Weights of a small transformer language model.
Architecture: rotary positions, no biases in attention or MLP, attention and MLP in parallel.
Each number is 128 + 24 x the weight over its row's rms, rounded and kept within 0 to 255. Layers, rows and columns count from 0. Numbers have three digits each. The size before them is the row's rms in percent of the matrix's.

# o: layer 3 attention output (transposed), 192x192, rms 0.166, rows 3-36,66-100,130-164, columns 96-191
# v: layer 3 attention value, 64x192, rms 0.172, rows 3-36, columns 96-191
o66 101:162122155157099119108071152153107140121154140110065142119164137122120127143105102130098115135102115120098116135102126127158156112124132126071129141124136110140107079132101162076117131137119080114078169105165118166155162118122157132139117110103127137160109159158166167092118121145073106121
o130 099:183156107110116177141174095120098147097124098120116156127118137095112075123125128086120134162171101133164143130142123096145109107157127097158127120158126111148086146154088166145121116124128155182162124138097098165146139117110098121114134128111141115132119097129151148123142116104135122116
v3 099:127175117107146119105125135107129128103148105109131163121143132169113124098093141122100173119101122166159136153135120093095103130136104112192162113129131122097152095101144133143159119146163117144152127121151153101117084169149134110103116127119139172095147125127117104128105087077138082132
o3 100:127131168108108161119126110152141137116128120144129087125149089100202133091127085119144095134089140127110163122132119145123129109100143133106132114150078121134123140153138107103154111109093105148117171145111142160138086140140114194148137155115100137150116121083132148106131122144121117115
o67 109:150073130164159083116144107143140101140097104123184123139141145103122127154109127143143141121152121096128084136161137120143122106155099118099149176139122109096107136110113170091115128131139122128155099126094116116127118126141113093141068114109126141109135143169127113155128153132128144149
o131 099:142114111118092105172147089139095117130105123118113135128078140128149131128105117144159134134166141131146134085136131127137152140148147128131056104103161136131111146094137089128096108144119171138128107156131137153145118126129129166112121117162143135132134139099083120095146124110151136115
v4 091:132151131135137138089104174185086135098158104122080180136080107109159097130138127143099122096103125117134135128140125115091120126124098110132112137107151121170124150146102157141162121108150140138127114152150122116160108103132170119137080154164131132097127129121143112138115134163137128092
o4 101:127089112128132117176156138119107114113156156143133120152133110104107143143143101098094147140123094136145139164136144128090098153140124200108135127139114134178129107133115127115097110144160143121117084086118130135094151141108111130152130108078136125121136137112142129143106142102123167119
o68 101:106116167145164126097103151132162163111108103133156185127145138071093102108117180131122119153158105137125139131098139161181095137148132110118167094116097122139107166140133164140103156122099103141087128146099162135162151159146125114076117133164124138143088116154127126149124083136130130113
o132 098:147113086144134115121139088125121141137113135124158094144132156170103128128117132148213115160153154107117136117168112093081151100140128082145096137132191106114118139113170104129155111159117131115170163094123142128113102124145120129149116116172132163118133131110161113123149177134171124143
v5 093:170121118122118133088210129119141121084117125118129104111103111140130196183137095114091119136109121138127056146114157098160119161150126117109136098148110149104119127146138137118109122126113122110101149154166114144103117142161085108101131150107148141157130149147088150113114083151164109098
o5 100:116095085129090174113139122121116122114126150128146122142098085132146167103140131133085077130126158121135164152096099136104120140117161155126120097160131121158125117088150104174120129118131162095114117130124111138149164144116122145077147110134151114145144078145129158111080103144123138082
o69 099:139156127127145154147109130082125123135179142131151137131149139165102111136160094117122172123137113113124145092095165090113109109128126132107127130141127107113144104135128123112114123126101115101176131153140140119118149104121117160173164116116087154127098188113125100127145152112115150140
o133 085:135105157133119094096088131118143086182091115145173111119116157119144111115130166107148136129125159152116133139127152171118127128150139130103111140112106087131111147089084132101124117196189125145119116109118139109118120119110107129147112092104111106111161113149088127160116143129133086146
v6 097:172127141083118188116127109137146144132116134121159149123149131142128137166103070125141143089094154157092144108142122134093108139152170106130126126100135152117121172158115099153145127134168116131187150155154168104142130125122056123144094098094119159122128129143160138147118120123140133132
o6 094:123117119137131156140132117134115139094158173122120121111135137142102109148153101154100150127124147113105102159153171126092122148154177123120101162131131116132152117149134153130144121185102130109118085099140126113166150122150115133077077109123155145162121153123140097158145149141152133128
o70 099:115150158163169085160125149079166133156113146143126145108112166086105096146110116080119139104122118148113116137165134149123138086121142137131167095105137133168118144140102134104135100116108144170116109134088175131113115146112152091135092130108130117149104156158116087143152154146105143091
o134 097:105120160130106140143098100163086146142144103124108111108150134187095130140143174158083130131118145095151155135101110088154123114080077124137102138134122154107132087084123136149141131144131091137155133133147090184097106134182143154128132152149126109168088152107117151142164135098112153138
v7 095:090137124093158169115084109173135129119083133072188099127121072135132103138088143103110116124115157075126137122142117102124103093106088130097141181137129130163122105129108155130109136125166116150176154144111102113125096110112139132124121168145143144168103137103115154133167115116127144076
o7 102:090151122143149132132133154119106128093128128094124096169157145093121112125129089100107156143123101150147123129157153102143160116147156142133121106123114143130107087136131111107147119134105118104125126110104105102112146120091148133105106099135141120131151155112176081128125109130099126125
o71 093:147105081138087127127132156127129143152159130112121115101153122130165130140111143140132110137187111133113125098088083142122150115068083123115161168162142149170177164129123106132144132094123130156142112146157123161115130147127104142150125112126129103138149142107082168144089127161131099120
o135 096:141073136166098088143140084098155141170132128167117132141116099175129150144113145139124168156159123112120121157131183139106132117156105137122106101145147115094094124091134110139107109154136145106177103083145098140120121115113099140143133150127087126143111085151127131099112165128133101139
v8 103:134144144172155127150157113104156100120144137132151140092111126198135101155099126118144158120129117124176141131111173160129123137158171154104136101080161112192120105101141121134087114129140113147092114118142111136119144131146194139140130130138136153171120155100125111075159131121150136142
o8 111:160104155143105094131089120141169136113203124159136118136124167112168129106127126133141161155176132103149138131131135135128122125165147100141137140129101149141137110105114116127130112098128154099142183130071137143112132100053137154098157140202130089091151126154118155128129102074126124156
o72 097:121121092133155137086149135121091140129091101128127077150157118073114149130147112114126145116111144130143098115136117122142119162093133150116138133152126133124111133147129117182120135117120137151140118161122138141108120102160070142140096136056143102108127096092138152152165149160130132063
o136 104:093112154115148168160091128121107175165076079109062140094126141122119121123129138159158089103123107093097140138128097144139131143126090095127111152096115091121128144148118122111117106115114129131132090172120127100123140118146141083169109125089155168172139115092127131141132124136085149139
v9 105:125134153163144108129148123131133150131152084145183108136099143144084170153087118158126143075114116161145123138117119106211086120100124108116081101128141183144136121120152126148114118128121128146087156149175086144092140105103130101096108103096118158158158119130124110146131145130138113154
o9 110:142142140155121153110111154131111140116100104126151125132115121119160159116155131105126142147151159140141148144168093154116136152167120106121137111108113144146110124099144157122143152127140186142119168145093111143095100143140101120106119109113123148141193048107139100136119084136155155136
o73 093:137071152135135115071134125131126118165109103123120156130109102125141098115115121161140116160146146113160125131102118141095164089128089127114125145130107108107146165140087137131111146101122127114105119087091147133092141058126111144201159142163115073158082176142098143060138125124085167130
o137 103:116151106122136146152136139140156148123148175121111133091167146127132165152163094124120092100050102145126122131137149104132121132095156193105142112089151107124101104149125135136133099131129104128147120101164137056124178179106145131122127125103131109097146168128185125104108150101100105144
v10 099:157127119154098119106133150132130146077157141087172102135140067111146130133129100089138134135173141145151109131071149132113133161129139147132139146148162111125113138150125108151130111148133172115135115089177153120134097135123166155128123135104101155127131132073143129152165083137134154137
o10 099:137152108112130140125146168144132104171135124137114143109122128098167141092079140119117084157119089110151133125111136138093095157123142169074104120180049144146123164153104129142109125127114109134140134144131121167144113143157130130134118143117099135067134103159154088091144106146112120119
o74 095:102169083144117113129137154091122145144121123159081120136157164116121120143135086079067117096164094150137102097154116149166104135148128146125183133109099130130127151088149140138136096124122113143111119132144123133112158138104163139151139109138152125136112108152126098117143139112140096144
o138 106:112117153095127100111104178120131084124128100143133128111144122150058131153156162135121129097078152103130117164122129116139133109108104086153135147106131107129132079118116140135137166127113107124097123086129142145124114143172130099069119107139154120119059163122128138138123158134130095136
v11 107:147114120098134152139093142141102091161123128178108169134127126140129113153153120100159165134138141105118106116118139122128089120155144126140109149136182115114138118127131152157137155118113161094155094154120120119116141126108128148064094120113165122122132141120182112143155090106101143138
o11 089:117099121155097108131125118117109126173166108155120092134130106130120147169121132103126127122107109134203131131141104145156129131137105141122127120132118107095087088115082189134100113151073171160164136080163164136158112146133135082107096146039150135146160141117138117163110122105137119127
o75 104:151127128075147099101138101106122160140129141111168126105099137139157144105123149110133100143138141072113129178125087102165132168139127155144119136132086093124094109153114131176131118111128116143155125146149147133144106141183131153093098097118082127088150105131060131111094175136148123152
o139 105:146149130139174139157116111137136151078129154126105128149113128116118109119171152125159156167162096137120147153119182127073125129148116128106145135145162130153157133130138085091163136168160096162113117110106103143102173155109105164162115109123121123145121102167138160162117139135143094117
v12 091:099158153139109139136178172125117137148070087061129076099142113151085138139097173142129070129103148125113108108103176141134157132108137117135101131138106105143105129158109154109126128118127147136129189165114158139123154139145098089083145116123148094132177107115142143139115114113154123154
o12 095:110148131143108130118093100127139101117117138118129132137092151134109105110128131111121170134160145199138143142162123150144100146110112153068117098106151139136109103071153143117100144149134111116125115171081106114126108093139125126119103098129128125152192111109112101175125111119131182129
o76 107:105121112127113132157122127106128127112182142142138109104117134145094138119156122124096194101135112089117158150150115130095169146174143089139107149096139129135140143091134127147146117126126109121136146140135115106130171157124159093121123120095155107130133113141110099124119126076128156144
o140 101:174107123139169124084138094139091166153110098123121129154138161123158158152106121124162110137108121118111139108171112133129157107126126117120114150125116077101154124127104106115109054101092175140130138095126161135145125123158111131154158163111131175124134148127128134101132130175138127083
v13 100:138144128142106121126121122123119131133130091161138165140098140122137097106182175133119120127107112136121115160153149133101106169123136147149140169144162140113153147096132111108139120111124102132145118103120098109156113126108158089083162133106132158135130132128128065125149123109096126143
o13 095:121152130111155117152098096128112151155104163128141088128145130117131130143100133121130129142121108146161171090124161118119084098126128081126119148117115108118077128100155105152124115120112128153143152135160127197112101102135099173119120156130097140118106142126143086109177136144105104118
o77 109:132126125137157112101155126126123152129137153102113099108152176118125145139188133141153088121113117159109121084080100151137087152105130114098158141126114108143138143157126082147157134154102145103123122130174156120158146158144110081164143112147142175107126113128123097160113094143096128150
o141 089:141103121090161158154095086113114127141117116123090158130131127096141124114093152147157098130163083148093106114141138125129137117120147150140135083158136131134112125079115153137132097096126112135127114149101118120105167124118139156102089130113126107141111146110143199110119129118115144127
v14 098:140144156163116114152132118153115192120097141098085126102137102067104111144056116114126161130135152038135144146081106140112159118155148139119147082138149130164147137121105096126121121118139102172100162146147111165176118124160135160102110166115137122151143093112113133106175160137133127102
o14 083:138164146133133113134097135111170130129168144149146127117113176199101122087158117119141116129111078125121134127111135162183123096132129114130136122113109152118122129130107081071095133135148113122164135104100162151156195151083179072099123120130169135117130152143136105085142119112142122125
o78 097:103083101140169116142087129127146124123173099094145135127156149142078109138117145138123164167120119136131123120136174100140078127142123113111094172088133139112129116156121174107125128154128137152138071115062103104126124139146096120167143112154118130179093128143119171152151111134147168139
o142 109:100091097095143147142174106115131110138073141124126094142126082122147144135103176106124083111165147146148137165127127155118178135104124178091175133116099125123148136095107094159163112134158119111082114125129128109152132145145124114152114107101142157101130122091109122160108161152117127119
v15 103:142100118118099176130149089157153136163126127150114163128130124121152092123139158110133145149099153126111112122085145144136115076131114151155173112160132116118158172115092110146166148116102153082090095129112164145093131116134105079104115111106142041171133114147142136120163152128078094111
o15 096:145128127160141076156117199105126110106155123116148123118130172148103125115147151127144083114132112120127131136123156136152114122119111089089132145116081151137086142122136160124112144138168191184113146148099151128152145088126184089098104133161099140110112094158132135126140088117113122159
o79 095:128150133099166130111113104105071165097156139114132115138154152125117137146133124108147138154110080086083096160151105121131091135103104117135090139160167144140097091121148172128114136130139141160166117119129141148164125159106110081117115119114122146126145077119100133145092182108145175162
o143 095:184132143148143125124122129124126139104098109135182120102118116108138131135096123126088149133135114129143111066139202104131109163164126105095109148119140116116147101137165102114135091147119098143171132153135121150121140094110115138161139119116161147145143101125104092149109135134119186120
v16 104:130123120117151152113122098181126137114142119155137137135138110174147123121189150156127132112137164121096123114153086102153125123142082142134116129133128160105148144115120114133113124153127115133132111129092162131144072113148084133182130119158176089193138124097132136131154139091121145138
o16 099:154111150163115099120135086110141117140134095134115119105157103154126123153139136109143170142133147152117115106145133114160081156146136118121126138123126106114123140159158173085154116161135163137075107139075131160107088118096103128142128158163168147152106133090126115166145117152101160133
o80 095:089183120104122163117094158113113153088178089123103104156108151124141108083119109131117137144103179134112143109122090129109130066119137128108133149158087130154126107114121115157107115112116091140126149136169115115124149126147131156104148147134145111101156169211154123084105108139157130142
o144 112:127162106118094113104175134132118106162148177071121146104112174098125131160102152184157133141130162125127091167092147120123132137152113102127103095126130143127131138098108103117125127181147093084112112160137083137127134114106084114122141117137109078111138110133138114141125109120098091130
v17 102:120116085137139070139154130096140137091127134138138160105107132155131140142060158131157120160162118122130128124106130126093129069133130130132099134143124108167131097149128099117115086124136118172148120166118097114107151118174170128127112114134194118115147150134162132084204096111155112129
o17 089:146152096092105109109169169137170129134174132139129118075139114157100102128187129140146164105157172183141056105117105165109106149115107110104149143175158085115156135109126170127154100148137136092139120144189143177144126100130134109164167165138111104152110080128113135142128157097149135121
o81 111:123114099148188146098111128135101094121107143135142153126085134095177152127118147135146110132125118132109162138136108148101122142077128178120139145126151149145132145130135089135156116122113109123113152112097151110140104127111085179106158051128069118132155118112102162131108123163133159149
o145 108:132147123139091158155139086086094133126150149120146099165152165161106160149127137141114166148122085127174132135139100133151136155152108120140145139162132177108134143105124164178124164135121178124135159145123156116100093165146119126136142148077147147099120104084123109165088168142119126088
v18 097:192135141170084133142159088173120128134086101133089091102153073111124171123083086111151104154156127105137143105100154175142165160139116103127107140125126147156120079179119098102098138149128159109116097145142134122100143129131141130145153146129134114120113133178144124104116115154147106158
o18 093:103192188131125131147131170116166135139129121099130164099139140125082115170156108132124122140143151102103125115113135129146141114149142122120125129155140148159130159126130145168163133133139124108156124160114126157145158178133153154136154157160148126164115105147129181134143116120133165138
o82 104:165106177102132135137124126120165120120153156165103081137164127128124102150120134120124138161127127178135104117065111128122095106121123134164128115122148132108097121115132142080136139072095135082168120066121142136175123153140108165130112138117151111124068131104106104135127128133152149099
o146 095:140149136126168110127122141130122116127144128159101125112121143138146113098147131114119104130111181089150112169141143105127115123169122120147089116159147141102172088161112111125177141142145151137080180150135115116134134152105101094160152150137141149154173172134101148172101085161117089078
v19 109:081139180127125140136126087147156138115124109103159087123139115141164134165153096114116113111127119105112155153155135132118143091156110104123081144130151128118153124161151097133123091153143067118146139144172159155093099104060126113095133144101125144123149164111147115158102142119143119081
o19 106:145139109114111145172091115101133116119148135130153132125117130136116156158114110093110153124160116116136097140157118144122109121189143122114069125095144130122133116118165151144165165147130120149166152112100051094153091172126109114119096132112145150120150137133125088135094106126143111132
o83 093:163153155183135126101157145158146101140118105198150113123165170109109160135137145121120160114127120138147131084095153157148123166161098137181126132132151094107128145090125113082132143102092149104134115103097126103136117113153138132140156159137121140129090132153134107161150077124105119157
o147 094:145105113107164122100144141137083120151118121090119109094105111135156102124088161128123140120103189120133156148106159140137157128085093125116133129118147130099124105157111112160095139159125158129117113176118141155129123071116098089126120104161114135142162104143155155114186128168167145161
v20 098:165123181097125082120144144103162139137113122118105077118125139126124173136121152117109066095084165164106156141138117112147154144140079157140151118131125093127088170107134126117144130074117137118075122123113156143139099136154125156125147128131092138112087137178135124110119100090106126138
o20 084:137097088110095111099142122103149117119111116118131063126106093128133111142094129149126099083150138104126099097152110102150138097146110112118131132105131143098110114111114151142133133113161174172161144166138103164101186172143082130162150145122114115119141112171127166116130164165182112128
o84 109:095114092129127142173120170179104131146131197095130125129131127104097134146121104128140146104167124161127134154115118153124111100182122111117127110089108096115151153128150119142136122162133137129157111170118127105131151133100135072121160114118141128099115150110127084166137139117121117106
o148 098:112167113131168120095097118134112121108112051152139160081132156131109128137168122146121136159140128134129143138109090143129108160170152122115114167152128116121168105138145127102082132083119110128073127129133136088148102074136133147133132127160146129128131132114110124134129094148085078125
v21 101:121068101103160113146074090173089120100135136150161094137098114104119108122123146129199112071113089139123111158138131133115144088126149133132163106145098110177130141106138132113152117062149130099140132113107115126135133123104139125139146108142124087139161104089136086143140129115115086144
o21 094:132119118152145086163117153095136080132110157106102078109127160163139184152106110146156157104141117122129127070123135145152128138156106098124142114103132134140121140113144107139156119130140138121117157155183125094071135169126085102156130128108102121134170132161129142160138135092109128126
o85 104:108121089109171137117108142094133129112134116110137128152152133112122124163110095096102140152114119090132115094101118117134100134126143139129110147116138113129105117118121125090076096111144138086107117126114101129127160104151095142182102191132141113151109115105178132128124130130117156111
o149 095:118140122146073149133137117141148149163132138104172124143148144151164168094127108122112122130122136107124141153109168136125162142097121091159099123135173118086144120139124126149128149159082088162189123135147145156123112142139159127101137117135120173097081148096159160113151104108174108140
v22 102:095109063097176115121122111127133113161135135141128153136127153083153110134123102103151153125129141124166186086103133086142083121102099113120120105143094141125120099108122145117123149138097153105116114140111102139102156143159134147128142120157111170148161127126131169164126120109107162132
o22 092:159149157144095125102135132102151110089118115109150116130109139105130108114154159134116091124105143145112127152155105129179100143124165142140119129153134164121100107084139149107120152112163120110125138104127083159134151128118126158107162197128135116089129164184143176159100093100111136131
o86 108:154098119126169110139134153144106119140137148157148101111138109111139151115124126141142095158104120128140151173148167126087129109088160102130154153123103139153130149199163137158135108089160117129094130105075154107154084097127151144147144138136121148149132142079091107117118123180105064140
o150 102:107100114123098111157135120096137128120139125110138128157126085174089130141134104126137164106122129116145136130165108132105151149159091136140129114113113144154136111154148156143145138177113121142131105141139096130066150142135127126114090148136150097116090134138165177112172155105124130124
v23 112:134162109117124121123101140146149141137075136124100085131146108171151134130115113114128122149156149095113113143108100089163156148106122091195112104115150120124139135113150136111163130131203133131166074131109139111111123180195127119127097113150119129082162148136152156117123120112118136136
o23 110:123155161114074126078133092093130143144129126145124139107116099122109122103123096171175054111140139151110104141119107167126147090114156127149157173150107144141127155145133107134162144100149136122117137111088122103137105167104137103144105157109124136115110081142075143120079127124134061103
o87 097:098116125148126117130134139098145102122133143077126107082106189128125139172125166084153124121083078114087129105109152148119146159089149098144137073123111122130109107088116117127132175120133140199084119138126151124133172134099128120107116155118141117167169130132152101154133117186139136109
o151 111:159110090118109132137143095156098114164198112128151130165113128121104113126123094130135157190178155135149105148153110110093092136163086135096099102124132136120128109124142148106112110134114145136164144090152126154122131139144125144095143107086103135107129117162113102144117149107171148072
v24 106:128133152144147119204171131145149109147168125102083083161091086133082164160146135098101149107081179142122154135145087135127120153150110106139150102120110109148104148096156113118153176156136177134127097131139148101146136126135143160125084100118085176104149150156115103082140104136170140107
o24 097:112138108135096088137115149098128106086127144134133088139095159148138095097128106106133135129127115181128109152133110095128142090134124137092144092113101121190108130107138145152152139097122089145117144115094133097159151153090160094103159140082143092093125113153141117129139134131128164113
o88 112:153118107105165123120133121129110145147072131170120156126124136119156125117082174114135158146120090133126161168133149126122162117128142106146128131124125113099128164110105126145102084103127100107131115130121168141083098135176102134165120128168109133070126178149150132128138146148067107126
o152 096:148120178127108139140130120104101123136166125081143175117114110067077078156141108089115138091145107093172095116121127132124130159118110114136150138131116120109103144158108135158092116132085152121142121159135139144140109110129138130108123118144139103182096116126116113126106199080146112137
v25 093:181163122118115156130136140165134124080123134124097095140133098131174129170112148119116129153123143114135124109115133112165122115112144127132127140122184087136111146082143116133147155139105132092075162132172107114109143112086074136100129120139142162132129095111128102099119149176110129090
o25 107:110101156108170087121144130109130133141140141136120133130096101158165172144102111106123117150105150147155117178122138132149172111144139138118121113145107121089118112111114108117141102144129109159116163112098114150094119088102109123159137155105134100150146111093127076136123119134141192143
o89 104:124108153180131173207124149099125120170121142134121121098166165141126126169133112073114157112109089108156110098071135118104150135132119149123134134145130151120127119118125139127123135176125153128149108104143119095161076146121102130137145126147122145146173125157134114118141137092130082126
o153 094:127191113118145121064155126168147157124112110124123176120132138146125095087117116146115170104172135119139162147140121121162133112107122152132142121148092120137139119170068177101133113117093110137136121120106145114105138116161150106116084115154104101117091166115117104121108100141098140131
v26 099:117112094142133107096162096100082136110123144133137168148098158162093138133142139174114127133138114123126143158189112135138119132180083166106103149101118125111136089130136162123136115135089163142106133145081134139164084123124103130099125124114127132089144183140112144180111107096158129179
o26 092:119128160153120164172124090149098106093141126078136152128133143182107170129093145147099135120128104122110108111112148111093120162162113129129121176138105070156158137127144132107104165176134132122163110101114112109093126122205072114143128104112131168163138117149130129129093123134133144085
o90 107:118099158068083116125126117154182135135115145120143136148134099133166103082097116107133102095108119143150110152092126082115126150119158148127130185133139171101188153108129135138140169126172114126119177127147103099101107108122160126131138139139102119110110115126105097085129154167127137124
o154 100:167160119130119087096136154116149150106181087169110100108151123114109093131153099119170118143154132101161134129107132132136118106102098126158140089142174123133103140143095094125135131103140163106129107149139154172143134120112133126164178186113118099109140087123142179143164136117119086131
v27 100:131116095158168093135107096145112102127189107129141130170139127142137140100110106089173162170141117117134130145108158131106154105132081106169141192089136146130145128106129117148112132089146103131125155117115166150129153111104125115079141108120159139119136100150111158151112141120147104118
o27 089:169110149091162080145119105168127071154130101153136140112129141096099136117160103140130183170153111126131122091143141133127148096125096108135174136099158087116148127126090130089153150093124111160102091170119158122075119122120121118113122129141138130198153120140106122140115165130097155137
o91 097:104135141115151224127155093125144124097093110110133120113114101130099123125092137174109115123124135099151153133122156114135124147142141134105114103161119134129100104124144132127095164147090127141140129093138090142151092066158117156182111106097142131135121209103124126106171121155155123107
o155 103:130105148117091123138090170102127169138109133096123113151118095111109096189133109135107172130115115138083128059138139099122117089128121111122161124108092127105119109118141141137196142161145138128138173117160171128110127109128134115126090120116127137182113125152128124108160131133128117130
v28 098:158121160139147111139143114153126154151097152135155110126108111136116122082098093118155146122117144104138141127110109149089168143152130151102118143135134078118086141061112098148148130135150090125124129119121124122088151107113143145134122114073143156122156137165121107113158169124175157118
o28 093:154109122166095121117106126166097145159107082151126138124137115108149144094125111141154143128114119139145092142143142095173124146126128141106136172095138117106133151117116127079130137201165150111129153124117081116098147145126104084145135120132160127168145119109096101115070107100143138164
o92 102:092155129089122122130151126130134153107127155117104085145136130154128092137142124100092168096175123127116163100168171139131112123104135086114156154125091116135109095118129154096114111114120142139151129155097138139136128119151109105149101117139116134122155146129129117120171131111129150149
o156 102:148127131104114109145149134063142117111129079156132110127119093108114124140102147128098159152161091126138127119121096135182109127165118091135130089149104167149120140148100120160125148063112144166121077135125158124159103110118126180138143158108150144132122146131143152157127126128116149111
v29 092:117112116120150087146110131135123149131151102144104147120164121119089109084107092166122106167102155145130111123133118158157186111128136137147152146117129154132101111136138157166099118126118134145116102079131115112139180115115145132106129101135156108104164137126174176102157132166125113111
o29 095:116121135129076098142149119102161094072064136115099138121105111171124101138102134115135123116122130144108156084165153153119122150156130103152108122147148110139173151130157127116145161146092152105101112159106140098120130141096142099117153148170135127102146096139144125157141141125153134107
o93 089:099121097124132157127129110157120120098172119122149067128104140125104121178160129092113152106117148104153118117135112140177108121128113174118111113110130160098132108118142134151125120128123112092194184121135153127117085165125126152132113087136091130135146138145121081082109152080142139176
o157 099:119135156138106157126105120123140136139098135155130122158130115097160170142149149121131181130138106112183132150173089085124118076116115132138146150128128141164120135100137158100096158132121102153152146131144136100103091124140130111174110143110156127143144166114130083120108114125119157165
v30 100:121105167160145167124122158105126115125165159152112144102143112129131134130161183173128117104087127133164184128118115160098157104104111138131087126146105119152089148103094130133100151147125131183153151126135135116140112118150100152178145101136117124112161121091113119127156104114125150142
o30 093:175126049145103101082149132109125113123093103163115126160123125119130131129083139143127143134177127100147136158131169107166110131124090155107107100118129105162122153113120137126144065126141113116084134129105138135113095131102104135165134132134141107132129114110157154135092129136149145147
o94 102:131118139088134099105135130100173137122132118090132119125133136132128163129113141110091080145108140166099093122144128113110146156097112079126161131131136139155151140130173098104161124104127137159120105142102170113115144112137170165136135149180169158121149150133138119116142113157136110135
o158 109:111154197123161148139128172158119166113118105146143153095165153135127136134121125111138119151138129145131111128160137116163090100110171122115133132108151136126139094115134136084111142128157155107134107114090060143111166133130130124094131088106147109163124148109083115107117132123057147145
v31 105:158084099109180148130117100164098138139130097108120143145106152128138123128117160143159105139183141159157134092098136088191090117138137140112153141132116136109107125171114105149140128103142133126136145121087152130135153122102129093132144163115160138128126141119103158125144133094118085149
o31 097:138149150128146113103123094131137100136142145128141111131149160147132114173132118166091133131077109128157083105114141129121106141124139121108101118104160133112107130144116096160140158120133159125091151113129166141136112108131142139156153119086166100173162079081155104138163139166095143115
o95 113:123124137139108125089166120133152122129154151135134101183129117088180138102143134141129048165150136154097132173129128141135082110121172126102134068145120142132109157138116150122135155085098139129148154125111110170136106139191127165112081159103118143144122157121138106148124108141119106126
o159 090:138151119098121076138135150093117118100103145144110125120108147131077131123084141096136198117113150116139128121161079125158151130160099116158127154109122135110203139097143166117120139154104119101146143122132135139141124135126155113118168147167091157111120145105100146115087137125142157134
v32 098:102117171163097097130147132100166111132131104142146114131140153166063086137144153116093149120110109149165117112161130164126117114124106095131116163122125140149132104174123145111124132097136122151150127140155163108108132118121114152108147119143134141114107140093106110136156129130133140114
o32 094:129123119126100127130114063144075111133134114156121131128087103148146128162132134121137160146179133161101134129148129136154158122139144152116115115150123151103112101113142140154099130111101114101123126141091116103100125126058136155091152118140131099156142113139129107151128168117153114160
o96 099:101135129162082133139134140099136134126140100103148131140110135129103109150163117118129130144123128126119161128157115150138125112117104123130162130113133147130095146066128133133110146110134183153111129125155116118120125122156165132151168121117132148124135078121154144124107082152144175106
o160 099:113108150107126113131154128151112141118124128111140119146116123145135152107140106145141059097134103148116102121102142102147147171127109117133138077137114096104122154133119122144136131116113108206135121137116138175071113122159158098123137089123143133126141122112097105174141127148128112142
v33 105:129153143101124179101121116074124153148133145144152143075141137119132144129130133136183111105106121135137121091122138169109110122121118101142169089094101148172163130113160175135145142132117106106094138137115155149123133087120147095141162125117136150154136124145095126128142089153151105157
o33 106:127127102119161105125088141147071141158116166161165143089156159121145154107151105166163131147089130131126130136128131113101134111104087115096095105128145085139131110165182100175126108130164108117118177116147155146110111128129121094138126161129105145134124075153163127100102133157091120114
o97 093:098106097142121145144131150114099120152147140133082104141097118151123129127134139120135149113113111086170146139102119134127154083114127142142102141177115138062118132119146161129131135144111129186156133151090126095133109138141168170093105135109087130126104091101092174139141141100146126161
o161 097:136160113148155083180145124165128155090125088119126143130128143136125123130087098135073091167131142135116125148179132133155157138188151085111148099078125129109117112130168095127121147112133159126117090153071098101097166146106119144125155107118148130161139142119151131147138127135132153127
v34 100:125185139110109146156095118127153081113085123150108123140144083155152129154147139147153124105149085126134155122178120147107120103132132118156089138082109168132110128145133108126112143147130066146150104153126124144129130117125124094118162120131121123134115119095083135130132164148128124180
o34 099:144102163117141113137164094114178097093129101159168102132163124180126162113185145110157116141100139148159152123126165141134103110139099131115120107099111132099118128141134126125129158137132118117112159073084117139081128138135143109107103129142125160129142133154141146137091137145149151109
o98 102:149084114149110125096143134142116158111141158127090151116117155114109104064124120115104099136159155143132135142113090145089155114123093123135117116177112094139102137114165162160110146127118176094148114108100163155131161161120118142159117062098126141105115164142122137126095101113159169119
o162 110:117150127120098134128095153129128116147117094077129100158136153080132095204124143132143113133134098089124099137151098138136123171113179164120150126090119132120163121128071120094120130121150135130118112137153110112160106077101133114100161159167102117124127090140116146081147122129099145147
v35 102:117107149143145119141086116133077138131141147109088159153156122130087129119114094118124111112118144100138113146131152140122168116116162112134119146118144133157108193126127122142131103136154103130164117136116077124126173171085134115136130094106107114099099133117087145092104147168149148176
o35 096:111109127095160118111146063100135086118106169136098114144153139139095101140136149162155106182157107144141116131127122121119118133111137139116144131163175158126165130132087156114161098140110168146126107123156165132129122172100123127129174115097116128123112129122084176178111147160115129132
o99 110:104113116163111136106130146132158139102128072150128129089142106113132121154164148163098116143174147074131088118105139177101151115163083096121112136147119111135099119136125124097116149128144112100122146118124114172148147104192118126144106136112138150140153129116174165138126129127144131091
o163 100:155146148117133139158096144114121134107093134132148089122121104148169168120129102086143139107094112120135151143129114118136106113123155107150126087152101120140092134120118155113121139140101143135106173086135122111138104147147146046157088120077140164146181148110121081090159109124129166133
v36 100:163140172121134126139168153111085139127125105123146100131095193119115156126107152109124170124126131128138157104095131104111179126187115120134124138155117132077087080132120149118130121102116097170101092155114140125190154081142078159116158102106142125109135145145116114167114144171117145081
o36 086:151126086158149112114109081135087094113128138119140131194136144143074148142116160095147115200138084144129147133132160163132102149147153154131100096104162134134134122124160152155088113154109127141091125109119125105125094133104106153091144083149119125094130108124119127144140123132161145108
o100 107:102106102104188112140135140122132125139103166105130110172121099119139112121105127137099160078104143118135111133180143069133120081122174152100142111139156122144131108130103098123162145139163151131129145111107108128112115108127130141085108125133124101123134136124171103137118144150141122143
o164 094:127145111179123150119148148126176100145140113185127151077091086140146115132120133169132088125135139141110072167139059121105140131166124149145137121141091142171123145117113131105137131115155105131137108118120108116129146135142102103188115138134161120127108140151076150107116103116100094099